Weights of a small GPT-style language model, trained from scratch on English Wikipedia.
Size: 8 layers, width 160, 8 heads of 32, MLP 640 squared ReLU, 5.65M parameters.
Training: a variant of Muon for these matrices, 158M tokens, 4822 steps.
Each number is 128 + 32 x the weight over its row's rms, rounded and kept within 0 to 255. Layers, rows and columns count from 0. Numbers have three digits each. The size before them is the row's rms in percent of the matrix's.

# layer 2 MLP down (transposed), 640x160, rms 0.0609, rows 482-577, columns 64-95
121:139118099161112140186109131157167132148120145062127128095164148142141099124134138114161158080136
141:103107111167151101135150084181118149147121158121109081135133142116112101255108085133109147111125
120:129133085143118092143210134128136096116111158213204123110120140135088147116103180105176079138198
093:102189170143099172135174168139148145106116144080148183176103115180110086104119152185165075168133
099:194139131189125124131213157150038245097088107076143167116193132140081105118142116105103075145133
081:145158114111120104131108153112182075095064169105125134101082115158138144105130063142152188139154
127:198106121137183105063078124166121113166082140031127113180134107125120139178081083115138194103098
136:142102103190072123120095109094155107147194151099096095140145133074135165122225115088179113116141
039:180133145116118148136173145121143128138115168113115168139157124170103129129111125196238114156140
067:112199109109087099142095188089120147112097149081125156089134117103166126113090154122121155198085
146:082199143140127155118142148151092155132171187149147135125133111098112168157121081124125159107152
019:095113080085117137117178130138150118181128133149120116137065112106157146086125154130079107155119
107:131189124214099159154127138082078193157147098162178127200162115199188114134128172146126076128149
063:110109127121183164136116137125040068132132128126127141169142098056059125135097130103176123124165
090:147139128149148115085166149156139153099147158133152134133188159112171146153083110147064116112071
073:121106088142142102180177118127131136124098166198123192090118080113148109143146170064111101138136
112:133112160155125113156160138114172149132186100154144105124081110155117158148107158155165163072143
095:100129166120083144117093095069152207165183127130134162101150173109201097142146118121172153133113
092:146164150142096113141139107084156099106168113135082106121156105161133157098183115117067140125131
109:126154137072153068146096146108133109169102117193160125115138088136176100179095112114143119170153
092:101090129127155147179119186109096178123115079148123130097123149147075121166130147080134155100105
082:128057153129130138175139131098164159066134142156126114077123124130128156110133106077119145100158
130:074161107167135101098102087108127102142217180126154122148112192075139148120146135145144127171094
129:100147154098082114142114145145149098115143164182158109200149110137101075121127083152155112134152
115:151177132109135188087133149066148091097148053128150132143169110123147116192090113125110121172149
133:109167130173181187203134103068117104116141113144147120185098073119116085107106140159094161117112
050:150137160126074158196115167090158149087170132100134158147125134163191129174100061093173087188121
095:073068132127129145103122110168115108107099175195116117181149144168111144088145133121128100112166
113:081101170131109166140182114127133155114087131128074156177103180110109121105076163173118113172097
157:101137105089135128089057110096100178107111158182080085072151195129116152153110105172108145062159
093:163126111095053109173150128128151134118077103182145145147118137123113212150119156084143169122116
031:094089141109126145159101144093147057167138091157086137089094169130094125132163132100159115133124
033:165125165133131167172068123086155148137143082187072155155156059085139161144134101062155122152089
064:195107135130120141108123134126143168117155201173104131113074164120091129081148140096101041143160
129:074207161131139115125142180119180122122145092164182103144084170101105128184098127086143108150118
136:104137157066122134108142148143129147181142112098173117127033128067145089127111082120145129046118
078:147094096052118156154075090110131086062076139081133116088115112104131090147146138153128122153133
068:129133121048136129117117133067158100116101105195149131069149151165167180105055130141145124160120
157:155172101099123109127116056158159128104145159163157170126151193160154110131078124142079112167134
076:176139116121071142154156171129080110149094162090172098115134157058174138129102158137141106181109
119:195162129151053166069154143150146154142165077126084110131092106088105092117122138156170142122159
052:163091106107078136116122113110121090119077101108101173171107088098144160164135127129053134159068
070:156146114117108153104107154152118148170131151093168141184120157134139102125160130080172109176105
054:177122161120118114154108121058135177091129088129059153135116118117124072162118120116070108162137
088:110123113072175079130165099150141111132118161155095157153168143104069103106121192102167150147149
093:178139144155182122106080113122107133182184130127142159177077122115142138088169113180107126157182
162:099163171131158121179118056137118117168130120096146131111179129139151129126193179161164156110118
135:100078088125182149147098120112111098090077138078082182110061137146116066169131146083150116082151
076:172116118154109069084112126120132130112162121100162117109152134154124122216159140117103112126154
079:152093044097153149107153121102159143152080134097124146159176187139091127075085083134120202175172
077:105173136125159141104145163182146207138125144151116152089116097144163105113149133119140152123091
111:142104169032168039132081114104118143073072144172165123142119079149142073128124105097176127087108
079:138099136116102127171132079107156134213121160092187058139056074111112149126101188086131145169130
090:152097165149126141111151118096122103120136106117139149102175161132203133068121137098150160174159
031:087177119148119114152133110166133116162137103162107181097144078092104131161119153111101171183063
091:103151164130092153155159165115126076108151140097131131119139070144132113132131162097118087143166
090:158193131125044102093155146099108108112120094136162176105053174116177096076151133123114108105140
075:156137055188112139073147104136123094151110128151075110153125142132164026138135188054163125099054
075:115195136137112087121160138114138101138125115145141123169194162117120126130156152136036132128119
046:152158163130149101134146107133187134119114109060175135122142123116131094108127171178058122125084
127:087099145109094041111166164138141112085134121180122145146145147108143091128172127128147143090130
126:125131185118085143148094086173144125109097132101104144115120083134135171071157059160196143079113
079:131103114180144178157152168118181108162187147174106140160188107136169159154150151145105098126145
082:162101177069090094152151084098134140100105122097130077115096148155113144171067153162181121066161
084:134126125105157132115149096127114125114093115172145187121122103149087144170092156153031179135097
064:141188124083150108122128174114111069079090119105127121160106129101123125120139106099111149139147
112:097136090151122119140113074135108131179170125100176154162159126122133134148215112145147066122167
095:160103131086140153056150169086132131173138122122053155137105114140095154134117110160110112186136
080:115108107133175147153092155119084159130161180163160109089161113136131102130082159123147092125125
080:212122123072145076117071101086090116134120122152157119117103117109139114131102077119122115160097
066:130133134123135115095106126132085083052137105182104110106131153103119126113191063097150117092138
018:096112158145177190171147173160136158162110114160192107065153157117095127168160151160134198143113
143:132100108098041102153149067131195167118166109138120112164180108095144103107169154154086125121079
108:046144154151099153135104089193111132159122070135155130132113125099080141225110149092119129151148
058:104156060208117108155148092077090114118184106158118095151108113113100140093128154118160152131134
069:095140135133106158100095161148128120126123142133133120092168143118149100086181138146112133119173
082:180173178115112169147123200173169107143104145159106174172155169113091133128047164119074060085156
115:080119139118125155090149175070119143163123122083174138137136166081144107142085120058153154139075
137:064137093172131186131175142108108127098174164128154132107118124149145104078165117152127156131138
077:185200136101058124149109131123125127094139115134132215073152107181150099117103147111136052157198
101:113092108108138154099099106137139131102149139145074135144114130165130166188096087164112176151165
122:155142110093095191163146096122122121143162097115190156116101147094101128122116086129134157130073
146:133159141099155126109127100112089088163173149148128119159156198110100170191108145066110101155116
152:079128127106120095186166164180096120174102089195100149130139149172123116152126164160138118076112
030:121133170078152105178117135121164099140144060078162111162161118149074146114110122087123129140149
086:111177091135122139097156174100123143169116126117207171098143085112172129152135114118183116161178
061:108082186092173103148115102103127056087077089080123171108136166077082196143070164148159131154115
126:106145132127175071119110101098133154061194062105115134071161104095182082151186176124146167132114
077:067153074113110045148175143158138157131031158134149158134092121146170145146157133153054134093118
094:163160085173151111088148161072148158090096120149137113107092162147144156087058118145138123138162
074:147157156103108061101136165081079169169065122177099155090119130097141078104050126114163169188199
106:144130125100113112117117145070145121065129141125128162124180135100100088124117113127132165129146
148:110123145152113136147104159147145138093106146129141150114166172188128153117123126148089142136157
063:148104138177079129099147096125156154128156091183147088177058166131158149145097143123104164147152
057:138133105101114111090102116139149135171117198143111126175126160142055106166148135194129102157149
087:178117072094080165109115189111101164098151049092182128126104121132159157144137063091141130206120
# layer 2 MLP up, 640x160, rms 0.0609, rows 483-578, columns 64-95
133:076162075088062185159125105147149115069129126146175118106142101105146148147161080131144139157123
104:128146151184159114070149146176166144125056138120145143113164104141122151166193198101137129085156
093:093084132122192022139155136088148142146126113153085135146115114122155108159126104108142164112135
094:137104121107124120099098072151153133064175150103112109142124089121146104139145117137099161111143
083:159165119143098115153197129084069145098111085152146061152158151124120102143129192115128141097128
133:118107148146127085188084140085148073059133087084084143104130096083106142108110162203131089123130
116:113096133092073154120114206169109150095109102123111142152168069166112130160108116191168123112110
045:123123073130104100052092140173095124126065054118102116176122159169103095168114108100110127111182
069:142094149114096132111119121095068173096133082113139142105087132141160118138187109148111077168141
085:108142112166165112156133118111098130107063109114100113133118122122153130198206129136137163094110
028:127101161122082121151170147178121120076179175078113096112146200101095051137088102117173130132129
118:144114165143115090121114125082130115126124179106081091146130128096102141060091052091149180109107
072:083110143125113121146116142102175145089110106050161186096128146122116124104093128219097126134132
089:095069107173137089138155128086120134122154139102145135136096146089104116202126146112136141152134
077:071180185119114100094142150134097138119158143151105151167118112090100068087102121133111109106144
105:078062084185124120176147144120108119112064088124143097118145142139158179097151088097113131132135
076:142170182214074143080131124099132105107109112151102128128157153173071168159102172087131115091151
098:146144127114156082100115164138098152132092134106130119190080107115144045162118177137145107062158
104:157104184126136134078125083118150107045069125124084110155138128187115117170188102130137072145067
090:098166105153107095088118168132140138121134153120189178091118103047087057134089145141109121106112
079:038105120122106159145164123147120111134128103119128120108096145161108105128096179147189124159118
124:097086146140061105210161108134074158124118089095058085105121112122137121107147105104154157103185
132:073134109126126065155141146106124096111095155170101136167131104096093162085149119125171166104109
120:110132150181147127093129181172121170066148119166176147146139098113103095147075092164073117110085
144:082104142181134159142156139121171137094156158144107130160122095121135152145132088125169132145157
056:105087152151123072188125136120121129138115115102136093122144126122106200134119189179081113086066
090:082058147103187115112150036119093146128107145104119123086085115101139124144142086136126072094116
085:130166099149138078146093133121133162109117109125134113113116113134111157133209182153129151097172
135:103134118138129166115168109134140148118091112132155143138149125112150124148159137137167115121082
101:119145145128179111094130153127179122111156201107088087129096102127162078109080087122140124097139
031:074168143168180053104169135173145124115167133068099142148108123164121160103140116113124211102136
041:129133120120162108107175133132089164145144141141132173121119136092124095090119096133142140149095
073:109093182140098079153092130153116134034140132093116137132096140122124111128224144171141146112135
120:135085122106130124146086111099113134068078115168134155174134093147144148133138092058166119148086
137:081139071156066095070072116072115160075125148124138102160095144153098128161149093098121151184076
074:057165118109173131137119098149096063121146173132116141141089084120145130141142025087122144113123
070:117133117107122127196136176120117145110118162141094118155125073087156096134169118110097119209121
149:079101135171111089162145126167095148113160151075069073173161102098076118118114094112148127099148
083:112122144082051188085148155141148094103148076099123140127149113186094124146082045079180123105100
125:119118182138121147149162164135139149129118127070149120140162179115108131149099124134149195175158
067:105155148146125093113127117146126170134103129128140075122145136171136166166180122163112122137085
081:094182101145166113129088097170147136137145099170091090107097139101217137116125131090147136133116
055:118113169095157129129096110109158098094162155094136090154106157153148151120081103124097158087125
096:127117113159109135079134070168145136121145151167133089163089118135155174132078198171109166120133
088:139130152096130095152163157110125138019115137139097115101141148130118107169093109100142157079125
136:103126147174101163109173132115115118029130186140089125132147092137105175159065096050150112144129
147:162133130155096138154176170100147143080124146103162103189067154121070117101167099119147136111170
081:108142125093093138123139116128116136102181164144108108128122102082138084112116092129183114109148
082:094137152137199122103104178154125159188145153089128153160113146165120115129169098094137162077165
076:155106113216087195076109127132097132074135107135141113203122132092145152149106099117097118153093
124:120103174124118087213076123073086141149160144128118081143136093100109093121136069090151161093125
087:081155119103131083056191201105194192066125060136096163140155123136082152156149091196194135151113
093:148127087141139160110135125207152181050080159137217139169127095130103134203068100113141087089125
035:075171131178113103151111143157117119130187181155128091112060141109117137141081121074189174122159
096:131089139139078126174142135091049162104059124173126071142130148179115116129113125150122134138129
086:149138174183076122107124111164115151024125141170125158132164100136131127144073153167209120123099
083:165138134180080114170099132171114094084221092092162149123137099105086169105098121195086077159142
083:098103144154095150112154172122067151082182099154161154156088114158133069164104093073125152138157
054:073091124092124139082094145165093117126145171197140136145099109061095131125117136081120086191057
129:129171178106113136172135138067137151114147159099102141175109093149094112094108113147143138078117
112:106101122184177151169097122115142125050165129109079112124134098136136126119085106170080126095095
079:072123154090084149166196110136099144085110084113163158140120156162099153164061122191132091104063
070:101129126101102172088152070140094139144114132166113127168091161120148100139118197144138125081151
094:114088123122111102122126142149148084101117132164167143122092080149184151181127099099138163149164
073:127111102137148110152153129126123087203111144169149111112091124116100139106157127052094117123100
123:118098146104087158095140221126100190105120094067119116208157150160148136088166076154109082137160
107:124131089114101098094147118142126111101131191152173101127149084075037174204160141123141126125119
080:109165177176126103158180139130151183075084106109134141163148129145137137096178126185078077074112
083:096165121077086078101088137140130082113129208126125134160161160126112128144123134123120119140053
068:125187142101062172130091116106137130061155133144128161138078123123152140145104083095115099174085
024:097112060104086067151124075128108148105091177157073137090100163070149147120062138105162133119103
135:099120123150157066112151129107078066074082118143156140149131114128189172147162052098155198099122
111:117182177134127141176119119048123107082153117144096125150058149094115078104118136150147116100140
060:117128147107086163122127137136166164092137164085159116168132160117147141140101125134115051151096
068:111126086123153097083102166153140115078150141107088129135172112135123123167180101129163135143088
099:140145245179145079057193124077068164192096144133100119097083069180156116132111105121103155111117
117:088121109084155117097123127146108104093097135166122129129174083152135143141106124128198151133141
117:064126156172080128146092128119059070103089121167108099145138064193127158176077116134113108135140
085:076099123120081107160162097126156119138101136082143077125172137167120187163135093095136186150192
104:121147099175166071116140105155084173088086108187196121178153074135102120143096118082129104109094
130:175138170151104073148138087177133070098069116200146124131150115145117141195110100122156167058135
160:113159135096103127081135113176142161101139155128119132225099138179092093124206075147201162115133
144:114126097137065097156114111134076116078152104120105105192099143143186160108148145087117093076088
032:127117060166144150156129151156114130082092138123126117169051156141104128188119092110178199122161
097:116142104084076128188123149144121100134169055123083129149140171085120171097131107148096121132135
069:117143197133106101091102168082155126092136200120139107160128120139109154167152024154141133115059
131:118113145152080137182111125109128140077064128169110123228114098141099156147146076114119158113168
089:141152109137101152172122153153168155090145135163160181149130107065063131102113085115118141158153
105:138120123154170128138093190089074181095168143112139187185152114117141095100168103149149177077131
074:087067132146101106150123151137164054083212183110144092170138136149142145129117088126139115114095
102:105110162147106056147105118182086130123125169133138118143163057095123141165111132150101126105143
152:052115128128108157109116125131125136111143168117114117123136134126129110109105087078079206128190
059:143132140137140117134129115154142134110117157122049140099079139133080155163067079099098152100140
066:156134127147166156144148121078204136098129111122059128192143127114143128094154122113095139099136
084:088100110133086085104136137193140145101110095133083076131180064167172165153126095113129156178053
129:124054153105090119142110160119136122115110149170121129129161121116155123099078135184122140083071